Weights of a small GPT-style language model, trained from scratch on English Wikipedia.
Architecture: RMSNorm before each block, rotary positions, tied embeddings.
Training: a variant of SOAP for these matrices, 391M tokens, 5959 steps.
Each number is 500 + 25 x the weight over its row's rms, rounded and kept within 0 to 999. Layers, rows and columns count from 0. Numbers have three digits each. The size before them is the row's rms in percent of the matrix's.

# down: layer 11 MLP down (transposed), 512x192, rms 0.164, rows 265-288, columns 0-191
# gate: layer 11 MLP gate, 512x192, rms 0.168, rows 266-289, columns 0-191
# up: layer 11 MLP up, 512x192, rms 0.166, rows 266-289, columns 0-191
down265 099:511520452455514490477507448474496528438495505474485502509510452476497490466507486498530477509534490501484516502478510513456499507500540483535489458530497499509501471475435511478506465523504517500485485500514480518518477484511524489516494512509483482514490560527507505488463471472453510515514486476509520549482507506514492526475520506516539508500525527477511501456535484527508486477532523468516473522528505526496500486486476476463475468483503501468525516501597561511489531498502485495539461501548496516504479448468502480528487479449488497500508498449471459470528457504495494482
gate266 105:502499511491498467507511477501513451506481499482513456511464493495506516459471480496420509528460528496513498484498497477526530482531513485504517536434488531525489485430488496503490501440496506490497522532488521487542506473545481495511505458496518500491516559459521527455506505501518531492476554500460518502524495502482535477475480474529493519435501500518524491492484517503484451541534513484473475514549506465521535496488549528491510539522438490499494484481499537502480493515505504466510527512510503492563501540486494470497512494516531468497508518524494492478504516488469532498
up266 100:461501504521488573546518483502533501545435450492508494491507491454487528504491534517476556494476451518523514497476461464530500491488508486518504466487497519464518544496506524478519509479486518459496503497489543499494537461462537475537491486519467490451494532502485487474492513489454524503499492511464506491486490504503511526506489491489488506526501507535466524505500451523546462476525532477485501514494480520470488518485474538497549487498515517529465490474445457470494457492482532480494454498494507486492503495516484537495496501535489460488506530544524527484498554513503511539
down266 107:534487473492523523498494514469482455508545483498519481484489519536505510459480535504550486499478460485522484509496519478511516490498510560531480507499462483460499529508506482500473480450524483489486489470493512484485507538533470495517529530498510483536519484455511446492517550548473497472498504551521501458497513532520503510464488463502505493485488499484469560496498468510533539447466487520479508523482488485502497430512476499530505491505474506461508474503501533514482514451493496503508515503504496484492469490503494529497547508517493440528560498455549467461507494476464492471
gate267 103:514526504531523490497539494474508469494457483496571504463537481482494502487505478552498529457502521527475503544473503491512504524514498500516471483505466458533524499510471504506453501494539491467487502533503530528508521514510468501501487527530549483503458482509460499500496511429504495511499505513523480508508492483492524475490466462533481494534526455497482488499495476486504497528478509450505501503517526480461512508484459478482523465456454507462540523447501511488486501474501561476502537522477508499564501475495506486507479470516499453482429516505457528531497484489497472498
up267 104:478492481526505487485523461474474506491495513501498501541505470510556479478509463524496452496544476482501469551494509513515507486442473475508478520489519527504492540495579529489461477491449493527488473556504502525506509493495483469520495565465545509482500508546491489515481522429517456503517521505509498462508459478506491500489530553497504469481499471499488526499494537468491479501550510488490519514484503440460510532465511541500522495523519501491491444520529500506478490536493494521494493487481504524495481462497534496531486529530516485471492546490473529520508501500474494517
down267 107:528545515511461493531429555482504489457488535515447475483469543450526491524497523510508511526550484497478479531454458495478487530523507497487502490526504521495484500454516500486487508532451513555479470479506524491484533450483539447523519485510480516529510495531510532508481527462517511484489524490498506514503485474514545499530497513476507452501462508491533488474507487487522452522498490499498528511484465480442505508470545520536488514460476471501483530507485476528513465562513515524497482521511500536490532490508465472494513484489526513506463499506504528476480511505497506479
gate268 099:556477537492541483495506479512484505519521527529497501478522526475516506485480482535467497492516536521500535480530508491503481513465469481536502501493479514556489531516548477511467498452460455495518485489528503482497486531495505487500522522485546545458473507501500505525452513516520527463501464551451552505470528526528517488491477516460518476523496499531486453506485548502514473489501515496482504515489471494485510477554515526517491492477527509518497524480510544508479476547503494493487485504489477492493495513462515518521450537508543557494454509507514471498505490536491579506
up268 104:477519521455526514500536542491525510509532469481473506499478497456534504487489539540551492521515469490483525542481579456532505466537489496481513494450513478473520471527529471501497519480532498464505517483530514463536522458476532521445481548450536513466527517529490504499536495480477507479480518490494483495504479484501503522482472485463480499493510468531501477508478505544518505554528520496525477528513510498482457496498510519468539521541543486538532479484529489471482549533485493495454506501494515503471486514517508489491508487503456472500493507510539507496515467480485503486
down268 099:516490489492476518508475498481529499464455498498497477511501525478499501438556505469467555553472476501513496476530459480485521514519540475499535502491497475486501482487453510506477488539496486502494487511480545511506521551504483490472495503508523470509481479516534469501505475521476480536488494538492487456544496532489489467469480485455545489469516514502516496514422496518525465505503444468484493519475468530538490500519526501550466533547496539467513481487516527502531502506510470476506500508524507517508474483464532522483475514456528517517503527491513523539434501471485513513
gate269 099:506479450467473521479484447477523511487513498536537518476485529497504490505444523531539522521485536530508496492536537512546459545492464474518556496520428518514502533467507512488530488492492476485480540471535504456507488488532472468492523493527495516492495539481548506511524492520517481529494524494437500488527496492498486509567496490498511505503506507514507509526491496483519438475531534488512471512536472499548475494473481488486451483550503521532500540523481527495512479545514515514511504487512483532517489481492475534480470522537543503490477508503515520498506469507491496528
up269 098:489455505483532479480523529477523508449539495502494527514517497509464497516497496488553502502477496529518502490494502502485502515531493547533491536484462563523490489451536466516453467491482503463494472508478564470523527547495523515500551490542499496520503487479519484455499491537507532495502507471496502473525515517498549485521469474529498467524501515491517462489489464474531531495511560462522505513511472515476481492531510497485427500505497522501545482483523524540469479486517519469473513496521477490483499510491562533488473482540500510528478511511460528523479500473503520464
down269 098:485493455463528498508496457533540529470494520489481494547485530537508513505496522557540495506514512486463504523506530513503498510553529523485531487491490496448543521510479529485549504523480495497488559495517472516485502445506443472468489510519492495490495478523509481516512486518493505561482536511459469504499515530451479547494470529486496492524483510485516499501526476481494452529511530462523549478462468518487483488459529479528507515488463517532470537518525535482458517513540496495507494491477468517519466496469482497497536499498509504533504459493513526538512478488505451507
gate270 091:476462528479530468515474476449506504494457513520501529511509512479549468464534509546470552508502491480502481488499530470496522478493487509487527480524528479494452535508477497501509466461479518466511490475530487499491548465486498541462467515480465486497509474507524539472480454471489513502509510466480476496495484458464500486478465475523477510479504470481464519500518503503529513545504490491503505512489482492533502504549529518492502499452471451479462494480494501513530492471496488450431484525518508530501451484503467542514465484537540523463496494477514513455496488487523463535
up270 099:482510490489462504511457500516483514510511477487540495498554495494481483504499514414479496496467544542525504516462491495517540485453449512508488501520521527524507538498489479503523509453487537509533548486537512524542538483513507497519512486477528479483501511447516528508528468521532486510491497500483538536506552494519457512521464493475494464492540489536517491474527492504507461533530523520547518513538459464501548501511494494491495465513529483507514495502527491510486502473464530467475505489523498508553491481475496530453521534516508480518511479479465479471540519514488530532
down270 097:502479483493502494479516463491508528506506493493512508509514483512473504504514487521484477513526459435493493539494480481532521507494447492479492471491500493455473527499499492472497477513505450477473520523513549488533461536486479526501523514536502505536501502501488526458481526480547491450504547488515507498452496449495503494553466487516553516525474536528488503521526510451536490488502489533555508498511507465548456567537503499528494498463467472508481467461487441502522502507496491493529472529527516512479512460465502509504504483498513512457478469515522490505470443523483483487
gate271 105:508536495474529511485522465474527528505512508531517506536523482492463475481465486498476478483470526477521506477484487481514535502533464469509454497527550499525461492512534503493524487477532501505493467462476465532530561508499537482545494505506530495480497471475535474480483458508478527540493499486467504505472491539508529452538480505535497495502501551492503507541526508492526476497541481500474473459515490517514491524539462505491484528447502509495480523488521495488502486491429479482504516489499519507453483540510491467499491499537553492487484511472554486529540472462500538533
up271 109:548533474514485522442472526506494536532493525476508480498488505479514477495488484504507482529487455498494479502497498514513493510530529521487498484485459520508515451478493527455475535528475477489458515516509507483541452488477538456546503540480497492490528451517483486465464492559485468534492491505506526476522489470539459495491513498521465477469436437583544498507512511511485528489518482498506515525520478499523522511490530481482497505524484477524484489481500478503509489521490509511514495492533475499492461500470516517508487450525510501453530564540533506481491501513494505534
down271 099:519507530478513478500509468498494524523467497471463510493497507483521509502492507487479482505506481487484489448488477473524506493471544533478529485522500504494529519546540527489506487519442525487507489497519493515503465536491557527482496454503493543528501510520497466525511516467462510465508520525508508465544499492539522540471477513507505503477482473472493522509517496496522512511492524536512514545504487512506485534484494516519530515483492483505451518437489530451530520492519554493528498538536477467501481461471453525500527521497509498538410473539483508491486580473501488496
gate272 100:486469435502504511513540539554537521503541478469510500495528519554537526537506468505472495501494551514536477490518472498512480478527527517531549523449477525502499488471481505482525499498473556502492500488516495524486508479505512535510508482467511464565503455480513536531521473513548526529512579488489474504488522525551492465495485496488489464515472529487510466531524543504466439524530502502502514497516491531516527513505483512508462518535505502531494526507491531481487491495502541503533521477478464505502486492521489474529514477488528518509526485505483508493469525490484489481
up272 098:514473478540483534518495524495508530498490516464510495490505479538509536468506496537457565494499508547535478525508516541491536485505487505475493536502521515481492455528516478503465537519515519528470481479526565468489485500473470496462480515472527513466495492485528510511508460507531512504512506478486512476519504494509534470454470449495480469481475519466468521519553459515508509511451478479491504476508474507469517488503513512562481502482518495456488475496524506471519523509465496518502499539535470532487518530465485508458520502435497473462462495469476530480513507513543507512
down272 100:528530511530511525549457534468504508471501522516535509495497507517534505490512488496470470495515496491524489500507476465505516463496476487558487538533492493504496513548532492478512510494480487486459501558485486543457478505541553505481480531448463501485507466463504472510540475478481482505520526452471489515513540508458487546498521476503506485497516508509504472495479451491510513446492514510552516505505483503488539562501507497505519473502490479503479477499476522486527498501552469567462475458512484496476504510554494524504489457536449509527495497506490524515536476510514485506
gate273 102:473545485539548527468484553491488509512506518479538535472512507494551493529505538514515556475461504495509478494490532500493537505548524476464458484459546522528537509512455478552467488499496498516549487487508507511482511462523466472497512468502532517496499479502515455460501516502523544486462467484525466545450506511487526541503485475533506493473459479520490508522535506504467504500522482538536495479499496517520509535493503510510437482523491462524495498479486482499514484490480533468506492466495474472480503479468503478506505490546500534495509535447522501512502498504471471511
up273 102:544502498504522490504496499495509505479508503471475505554570453506491479517509528465508514489514484478478503451470475537505499462500531494516482476523524487517515513523528486525489478472488526446519477508520467510492496504471531496482511506511486553518466495505445523527482525497489498485489496524503506494529497471476522463509446486569485494523469539520441513512493513517475506517513506498520485497502509495509465488507470500536510475467498507508545528506523503504494494528515581498502563523510459526496502496549565538459503522536515498547463493500458481490527502524521519471
down273 101:525447504443500504522494442520522488561536510510505511485511468519526478483482547498489492499495513492519519498497498537526477475523532500448501529509523482504491468497510497492473503500474449519487500582519451519527472551504485514491485497513489502467494491503509511508510488486546502541520468506529488515504485519486486464510463481503453529474517487498519506534504503494426539487501451491481470493497500499543544485503475497494520523484546495489501429463528492526485482462504518469505505496502486484505490537505529565475562505512541482492524487490529527491486513505492507527
gate274 099:499489495546508478563536498491520465463482485498434490482540472509476501539470479490498458478473513484465528494504518467488511491537502472453489521522472508520464508502498535446474483525460479466489495450492493458460496508494494503496468545508492482470491553461517517518539521465479507512514487506514501505498511495492489515510511497498506515542523510493525487476543494530479486514532519498483498530472509465472528485510507501531547477497495504484507499499453477490486487490475456458536500493511520431467459527554513455494484532505472456514479483480485484517510458537470522514
up274 103:530502448482524518477530472454497529484510489516507500477491533466550512498505507463512523525488480490467497502502550517496519502529500528512482484486476524465535487461507466504551491468486526520497516492516506477471481523484516461473433477509511496476513470486488510497492543480492515471482457512480503497492529441479516478486515482499502539507484511514485534525524547486487499504483470506494548418466519478495538513523487501506529490529486539534512537500491465526497488506524542524510467493486499489522518493487533514527486535511546484551490508505459501497536502441488574497
down274 103:475495497513508544488547490531510523487439540519495501520538522434476527505472467491468487516510474521502480532532501481498527532490465477514478508506528474533519520567483498518489526476538518505527502512510449469511487518463500552534458483504500500505486560481534471468497477485497496462475481480494501487515452474491518519468510494543471503515434490540547502506473518511484488534486510482529473503485463515509476509466505499509535429461506482474489511464457511510480487507494496485462489495480459516504488530532487521499498494512509495493464498496534489527495488549516493530
gate275 099:534518494576506503470550504481500512477487493474480515513533504488532477488516516537499464445470518473505495496510496469509533501486501483527508517532522454482477467529481485547490542491507511461524542515477522526544524464502510483521513492468488446502481493470484480513550488523492477499492484536514494515491475487459467497485465487518503482527522536466506499481482504492530448490498489488454454466463544498468529525522527487440521484515493526461455505479517518526536499505470504505467467555479525514520495478444476526504487494514482491520475491521519513520513492524477470480
up275 105:488502475478499509499530499489531488502525494498516484482495475487529546501499522497541451503467473486499529515495521475517511469468480500515504536484516502494498493466546481483487476496513439467545498525491493516498481492472473462519493484527505481492483535540518474513538491492497454499523499537513510513564531474506506525519489491501493552541442498493505545522453533486463538485559555513505484470465517474504456499474517476483475529448526491530500520526511503476482496484488447492505514514485491494501495530504498544546489521489484510528501512505517499529420513514434503482
down275 099:502484468524497489518538504485511523491535512493505481452489467466502504549497521507478452473517454511490508475555485495500496479505557500524470460481515514509482507504499521453506526537484544445524503514472523501482497482501507490493494505467495502493548552491506488528483533502515465475500517500497494530544456447485496573478491505456493483470502521493518475497474499552507510511477512534512466482516493494470486571503495527532501499472518512528505502501520529504542479542488460479512514527478487520511467508451506520503443499511529469508514511564507504455487460522480505498
gate276 095:495554510464475555459497480496516483503467520441485508545480517478478523448508496499524527510502474516474494474508478504536476538519478528461544526526521500493511487540480521476482521503480505524514473491501451487494529496495460537475494483497485475474456501467486468466520515509484492504525485520493485544522526498505494478511494532512478534523482534522477522476505506478479441513479527496490456507508472495529473519464478451489481500489499499455558497461465477505491536486509503504513475523525524464470496481493491536523489463494520487470470430507518474496574514497493487512
up276 096:480476479494481521486530506468487526498484559529468539496506518508510505530505479499504486524454482501506483570481530499510466489496506480527515510501475503470519497510498505523451505464460463542534477554474522471487465550511543548472520501499482515521538483533503522529446535473497500469530527479498502493517510480488475509510486481481513495500529500495491514498484521533473533504520479502559504475540517516513505538505496473468503516482475472468495503496451527486522520520487447457508523498486499537407508530500510505517507487457496507520480528457514514479449485504478489479
down276 100:491509515515514513472468498508546498500525456522529490491456553501497498525458476496536463409543503505529495485523478516483510490502503521504534512506510475468546532469536529493516506507520497494529515452505494479523506492510497504491507436524481497468556439487491507472545501486480481488514512457505482546545494484536530453506477535501518483543514490503454512523473515488530498491483485496472537449483487498495492502570470486507491498518478498496486483520486430506488507473503509516451516487487507486499502469478513535493486552514498489488484514529520471514527510509525527497
gate277 099:496516502510506516496516476499518518482531474500521459511473519504496509511467499541516488487532479476531492474502475503491497486480545474510471488542519487513528508514487513503430492497538451510500514497544486493502502517463486475497493517514499455493472535517494483457490462561484499492508460570495532474476456492502475489509477471548428494530482473490489523463525505549511502465476464501463487474494495503479473470481527498527452486525468536503497513486523479509479500490520497499503517534533475505520478549507530451485517458533543534513481515515469539505534503545461481502
up277 101:565474506499542508503484491534496534493502505493505507469536455499522485506505486496522525509512533526513499463543554471497509538459488517515518529493550508536469530501521525484469488535507477495557527481458484509443495478498516488500503540490498489511529504483454496521485464508491531455491472499531496506509473465463550515500519526513478511505484530510504493484522553505518482471502447503514518479529491542560500486521520511527509453511445508479496524470504533550456459504516480498476521541529471456500499486497477468518479448490506463492494485518510527514490495502511495479
down277 099:507492485529484494501459499504549471517525484525493496534503498495510512514503467516503525498502543459519510469475469497505504481506527512501461487534519482500489495533513530526481503545501497461495544478525494456466487476488491482512461535491467459503448503522469480531514525507462491461522520518522515483474463528483506468473457471503528448527504525503494501483524504516481535516493483521502502468469543578519487494524492473448487458511533501466475476492526556505493477472455501502495490482504501527549529518496524513508518491462510486481452520523548448497507501467454516462
gate278 102:477518503504508506501464508518504502498487507516516543530515498494499540536449489511497451493481520517484474497529521523541486538485488485483489506505493491504511470526511486538454483453515503438548519496478493555536471533515494454497501515488497529503486530456536494496524499515519501465478469477482493501519486512493514467475454517550527487516474467494475500485520463521537506516547474501495478480443486500480490469470510490476500527530504479519513489461480504479460464520477471539507462548502488543467520510514511459510529557484500550488535522531537499475516491519511486443
up278 105:483540508441505522513495510485524516501502494453480453482509504469524494507487467479522494488528466540545448484461462497517475521477476510497493485517483468526515457489546533482472503491527550498465501537504483493522463496504523497494490482463459469508495500505491535495470493470532516504536452500451542495463499507503475498506466449496491498483506517517487491512485491548474538502472470485507503500483517509476437509511473517457512488524529516490478524459542509512532537537520483501440491490503529511466510498486513556528499549565526476490504518512540487510498487513506500517
down278 103:510517483472484541508522533487500506492457505464541483489506493520530518495496518518488468506535502515487480449514478470504529545494494492478498495502511495482481495491560505524450528541546486458477562528529529519559508539532498511502482451480487480508526482507501499501503524492509523521505505493473550447491512497503545495544531509528484466517525525464540517499516474511508499516524461457525480495495512447465468508514504476506529513501472560494508525533521513529490486545555491487497515507480443514519457508506461478544520498498490496464481494526546484479478493509500515502
gate279 092:527504512453484514485498537504516520480459474535529516511427506569519514547479532489505481475475498519486491484467471527507474461493497482465507525549494465528502538481493479501523471483536481493516508528527478436471453503500507502529510474517476453512505484484521487530521512517473564496497515482518497504485500528535516456496502513465518513490505486447485475501486500506470477490510531501540455508511483513475502484525515469499516520473527552523488516523495472480524477483505478455511522538498474540497526487590459501494504512518494496481487502515512508519525496541496486517
up279 099:495523502508509517520504467485482524484485440485485475496504509531493551489462452486516565472531477511498506523504537475506489517473457481486484485491487506509504504496492513504527515478522517495516500515540478502494463501534459495505512549517536484495488489571514496467479506511532454467492488480503450513549556503502524516524483484461557446544488478494498514534477508494502512505565473529499500498495471529495535557512514516491518467469481486478511484505514495453511511466509478503495474520516538521485538498456495501525498514506467455436514517493473474485490535519489469481
down279 095:499545500499493509530512509510515492481467490479475559486539486473471487489496541482450448481499519478549545484533493505499500463526523460513478509507481515505494509506484468464580488541484506499489515513502482508541555488507495504445544515518491483526496538480464509529522492545518474456503508507447479507509487514541489498461491462557524515526485491539507485517508506536503487522540535539509481443509479480487513486502482494496479498478507545497536514504546484474514502497469476514482519542531483470478497534501539487471506547484463507497494505503489494501512478489486493456
gate280 098:474484507482532490500505468510517493496436510532526511467522558508525483506525488508467477455452482467497477497483518528489525485450475465511494522514516551488493542509474496505511489525479496474503471526512523490521513515494479469513529451483483520488482494451488468539465489489550517474495484457494481489491444525451477502487501497503490498482465518494492499508502487497528471517476563535505486469492521521496502490505486460467479495478493521516459537503521479536557464526473487526497509435472468545530517489501476479520538476510444522481518472486494496482460479528507479504
up280 097:519474530514528502523474511481518494523475505516502530523483540515498498518523515444514455464480452511451488539505496534514476453527479497521460482476470501485452489513495474540466455540491496450499514494482473490492471503480498508514521473489482511471513540514464485466540490498547473509510528491502492501511494569471503492497521513507496540494495522525475501487497489515512473516476551506487534497486474530498522514466564544489519458512479534477526477502499497496501495457491534482522498492484527530510515532450511467553534471483482551482515459545475511470523510510482489480
down280 101:506512501541543513469547481495478472474480490470469460489513508502523506480508489544524390488513489474527522467511485492516483500487511514488500488497480479514519502497502500485528460478496486539531429479502475545498553535457479484495505511535512480492467511484472476511506504497505505477480498497523526481522545503467515519489493546521505528518468480487514515500538485490492509521522510523492495485485494531505511445507476532512490533482533540553450501460512501539509522513516478539483513470477485532506549534538468504506498495490479459516464516494508487521486518512545532547
gate281 092:494533478481498466520492472491496498494429512538565503512488473514525480472511472560497519439511535465497497468503505482505523495512486464507546440522490463500512474498535521488469540509455505538524495536489558505479511500441546482493491526529484539501500524497501496544516498489454529504502519473485510463528508496512487511471508502510541513519505499466528510474471478466518465496504469502524523522491530495487504501494509480475520542457523492489499460501497483455485458505502490492493472460470555514513464488502522503476524502508517457462494485495514523525498502522500553527
up281 095:551489480479511484483521522521481512482505544488471550517489492485552517505457473527429518510481523475521510487502483470478534485444466492504504518460508499500509526563503512482531537505485511492498473450469473499504546493481509521484445474452503491454472456514499510517495483481491491519480489519489496508507553501528498488539509526493483542495464480486491480460508485472514451526467525476510467461467475479513491473511519531468484543474477501506531535512510471504487519493534479456511526476437491541473489491490487548473466516497505495501515481479478493504518491472497474501
down281 090:509484484490511510535500466516493506539494487511524493503539478508425510491516499511496534526519476503472471478490516463545470506522471492507522492471521546525497481544506473502497515455525494494456485499507506502501519495467497482527482507486492503545524469517529493514490471502526491559518468481506520523469470483468469528500526506534506491467471459471498494555485510499478531494542539516449487483493534522473531528509512485447494469500505507515518504531515487464483471481531502532467482468500527498452496509459493502530519495526488532552498544487490529547468456496442555507
gate282 095:485469518482495499515482500505485511493469468465466497515529552511510487491504483517499499523519491532476498465503505489486514489496500509554489532522499497478485486451517477476462500515524549495517472489562504531472516517535469448482506516501538490544512533479459465482485463514491509552525476520521521445532495507500486477488489492462540495476478490475496489508530472498502481455556527496489461475446485496496502576485494517490526515536491466475520534509491495505519474492498496485530495519471553504533534487503487478459512534549459504492479481526515462482529497534518469455
up282 091:478473472479475548524513492453501557444457479526443528439467471493506499469513467508544521504550507464490496538443517510498482498490518497486479530468522489523484536502532526435462507502467512475508488491495472506489491492475494470476554513512468534487477520501520517482490477498483509490499486543517490501529503504501515439492512501522503494464512466556507487460526506514493502484490490514533437540496466476481472514499521467506514501478512521509486542503498489520453483449495489515494533512485506523478496523448477522498512496493500499487514467514511532503473525482519535482
down282 097:561507468526483522452487475502562505500508528468519454484511488512507504549465533486480511478481508500488466538495456550503499497510476495497546476530488499505505510528509513533499532485511492472437510464507514508523476526529500533505452479505469497478519451556550487532523521510511526514482490439496468514491489456557461505505540531519518518545506483494536475498460510542503512488511491460503519465499507490507512495504476510502473517503499483503497468512502517459493511516466524501476493471480521511488483513524529513546511469497523514541460494476479514542493543525472511526
gate283 101:491465512544462512502457488482492483495441497479513492502507472510458482521528507506537520521527490498517494484520525509499472486537455493532476512467473502519511485537467495481469509468505493483532516510531464494496488507497467514568489488537474516522491506546469486500530529530501490459478503516519510524489543485483552553500509457512470522501493511501507533494502472501509485477455542464516498554467451501466491503492526529492471513495498513536507523470491574470478502463467487500497526527511533498493478485540478533507536535545506462525506523517525522506517536519492461460
up283 105:513544526515460473531517496515459457495510496430474519513478533567504508468475502490504507480505479498507503501514472464477469521513509506508530472544488539498494474511481468504444519517516500509512454538497511513469474481456508519517526465496483509481496499449549493528479535512486512524515497510454497490516500516486492504521500523521465425497510563478506472522521545485489505512478484527514471493476452469500532516497550451494483472483498524526512468535492492534469493513506462488509481497542525533482496523519477494481525465491500510452448492519461517495487495500477503508
down283 104:533494569465512487522481540513525490519524475452485475485523497472499497507477471517519487500501434503523531514539555500518513495543522499480475492540492472459505530482513511443489520529531478507479540539488518520494491435522502479486489540504498516487444518490526541501532520550459510469521482491424557458482494473491538503505509520509509495505512503520509471502526528480492479509490529554491492478533525502483489500501527477497482511520486520527467475472493474500503500512515487474509480499533459504526509465492538469500504456495544494510499504486517533526511488489527526529
gate284 096:481487489479479507524460518449464487463492459509520540490477520507446514519490531492517510494525547511497504560499456446506476473491479494531510525502478515497464497475521516544522515462491468530503469511513508580472520506477489482464550475496475518499492529456481516480526481514475520462534513518454507470518452510478471516497524499504530519503537527482492502487491502522516497475509523485505480507513490508481518476496489527488527533495542480517516458512504493481507453517508480513477510534524480503513487530522431467540479544533529469512507497490496484514529490557502545501
up284 100:470511496487495481439480493543485521477528501487476479512484510504513533504475550512515446503477519525488491444443499467492486534516512465553473554502472515466553487512536498463516530512496465471522530502533531528492506538488500492492509498515485515492501508524534454472488530491510518535533516514458542508503474536518515505528505502491495515500543534513526484446494480479498504526528498533491521529498478517487508509502536487487512507507527502543508496538515494535538539471520505520492497481490465486483508535521536455490535511490490555520528496544500472546539531497541481511
down284 096:521481524498490504525511529498487508501449510515549488508493537514486516489464532525513490505511479481508482440493472510461485534484484481494479501487500502536501465540520473510518469538468476530518492495504482538502497464512499489480514464515505530502469504545495472509496475482437498519484481494509532491495488542529520528460473523466489486457491433522498532482466487471505464471510499541497489539521509469464498484483450459517505538526526518534502464539494484504497509470482537518523469494489494503465460501487511463496538483553493502479531532465453504469462538485511440491
gate285 098:529540508497480499534537466545529480506496539501516484479496460513529469556518510474481495494513492493522475507489500450512506532505540524488494474469498511461496478544518449495516471494509502525476519510497492485562494518501538508473507527505524541510508508476523506518474521476490517510490514518503520527543493509468510498504535468499549475533525515503465573509543527434514506506483504483500539512531501490552547513522454538464484515500500484495496477467493535517489496547503488510514493486505519516536558546508548496511528501535531521465521495500507466504523508536498491538
up285 098:527487528448526456489475487485482456480499480500486502491517503509518497502495448530510539474498459502487463479504486536485519494498473498478479511505500488516513480481497516482498519476472510490464545508548495510498515484504493467449516539502477469501498485528504497483534516540473549492488468540496484488486518474491424474496500520453563474504510522488502514526549478536491505481505474490537527497484484482502507459515517516541491510508563492454533488508485488478523521533542504495493487541506503507554552567539490482511534531480513500528509499463479496478500455485499450500
down285 098:529499504514493501485521492478485481489561519491471485439533523494494509504478514500500465515504481471463523487509534446480498495424517497534460506465495479511529517480485485520476460517517504476546520502501480489535486501545510479510464524515506512502468544510444513550518473515544533524511517482473530520476480512497496548479547517506456487527472497505468486553526510511543533505530480514509509485501496521554489527503516497527505540478472498518492515486510534479469529520536474540555535499518480517496509477523500542448481460510495497535509495482510510487543480488513508484
gate286 104:519559490524471496523485491477506500539477517481508518524531537514495503502520541499535493545469474502523530491518479518460488512518536508497539511515512481462442506481480528499485494491481509496482482491502538473453501495536492461485515522512519517511534538505517476486475488515501479498504502484537530488509505493460511490528531457514551503514436551518483491523494535474537525469511534488510524485500480473531494492493525512553490482450519537523507503525433501513509443535475477518481521472487511486522486501533502514498501545564537466498491489511560483546502487490517498469
up286 100:510524573533532510495529526499564516510505490545520520505504506497479496529549514492482507491455550472505536481482501520483560480547498473524489489521496475497486498468560496495459529525470502522537503482499500458490500482477459513510522500497517470483493518507546506524465515510496570471511503484520485516503505503516548508502423485479533505484530505495512483528523515508486479473497513517495493528475531493515481477461493538483481471504502503522471521490482439469479452488477461512486478483509480494499464481468495481488520518498514474495482496515476490522505457491442556518
down286 102:503494471464501499487477477531483504513491528539470502505497476505487489485439476472472465484549529472485499487554528495505482466488530534501493510486512555499491490493488479535538527479488467465479523497490486507495498507484545536543514482487469481547534464521476482507522485503504509492512531503501444472498467510474475513508509532556503512513492484444483526494479512481465531504503464474528491477455477507520472494514492466504511529481471533517530490445500486548486509532489459467516502496496475547488491530487503529483475508467419477483550516481510493532517533501545488506
gate287 096:524512546510501483492514505520535480496485528479501495518482542509483446470509519503500503502502503539465477516470504561494489509478434488468520523486513521469486532533500506496469462487520502506532483492507463511518536486517452479498474494509507485495492500512522571534435548519491514486521554532490500520521495507489494517540523532490481535517495504492478540474478469514462475520516546515476528493455472506529468506491491513512481497472464458478480517515507494564510537500490495492517538506533480545513502454516504465518520500465490497542521532522485515521538451487478532524
up287 093:435496502474482500540531486457494498435495475480520522503472509506495467516530474527470466511496528476501497493510521503541503514472450500477510485502494496484474499506474459508492498533477522516504532522517504515477510478475541493452489488506516526534449482488495497501476537512475515512482485484495498491482485511544442511496528528536500550476494424544497484530511496519481496478450536507477438471513472486512501504505508467510496482523502430527543495482509510489533491476509518513481466531496492535504527572500541481528521485518496488497503484506493535495489552533499493544
down287 092:508513532463505504492500512525557472455473466549481466536454515473472495488513457507494525479517508552525505504497474488493493493484499528522489530526513494507517507483510470479523527475499497529485479532493466550519521512481514478511497493479488519514495494477526521512468440504497512567536512487528557509546507518531487521493506457504515454483497521518493540549477525470506493470484492508488506510454525499526512473538460481507509529532539475522481508520489468546509534456454472503463500480509524517490506519474521475525452485521450510484515479500539500469451503526505517490
gate288 101:508494510510521509508485504517517470514538512482531511491507495530543548518475517582526516509511474517474451474498492520514489534487513494479536528508476477484510484490476555481497507567477494540539462503489538539490516486538531532525491515510496519516470496510531486491527505475449480465532521496512482487507526506543472482462479514486516511512516473487494491462450545448492493498511447527520477493482497561527509479496518545511510507539443522543479530521518522483481486465516508501519465492523493519505499504509503537542492489464505507463507475462494506528462507498522525524
up288 104:488501511492530521507492494500477497516492525508517496485526508492501492496529545487502455494508520518518499476488531569516540496498472473493542506534483472533501513564531474483497487471510544442493489477504501448486503517496534492470490491518490514510482554553543460466517545471502506473493471537495536503495520522514453509502498478503513465524539522473459516457478494543494488456477448560476496507509499546466534467524512507488466509521520485516474508508545488502493463509514498480495457500496521513511502534484499464482519563463477485516513544527509466486518488480500514495
down288 101:481508509536475510492465512466483500498518517449530484511496502479520453504476540459456524457485537550519503506488484523471474503537530556505442505497510508503494532506499516512499494477530495512504492466470507488488526500495523504498468497501539485539505495519562517499477529515532498569488517522484444468492464493547519495500486508510534477511528501479479541470515465493451514478500487478486472507495492529498522470518466458472488496497452515462490543556511488507485530531472495470520527523549484517479504515506490490474478475534487527491465511462471537474476514481467492471
gate289 100:503467458488488549491523466534410503546538495478477543498510520510495481525491519497491532513452482484475485518504508512536552519526497495521475510484506500514528501490475507509449465504502493486535470525500500504471504526486505513527512534516496475503503490507489469503531456455488470475514492533503504521534507525514512486531500458535495484509482488491567491445529490455480480507510496453487515495483511471525529524502492458484481472544488546509451474518525495493517512486494503524494486536515464552539490527483553538476457516519502523493485470497519459507525484482503531477
up289 102:500474500465449508490453467518448492518516506513535512501483546472504506477479474484528448509451468480552487474519494541482464503526511461497503509518481501518469512488495509492511529472499483472527494536523454457496489455509500521494508506490509524504521484520469510503537416513481505497529485509528479493528542463487514560499529540482498485498478492513477538495501514537475517483484517547514496488507494488545478456533509518516519507455481505522469523517476510502485465490457447513513484528473513521456478480501508517485494486507473457512451485456445498499509496516492496525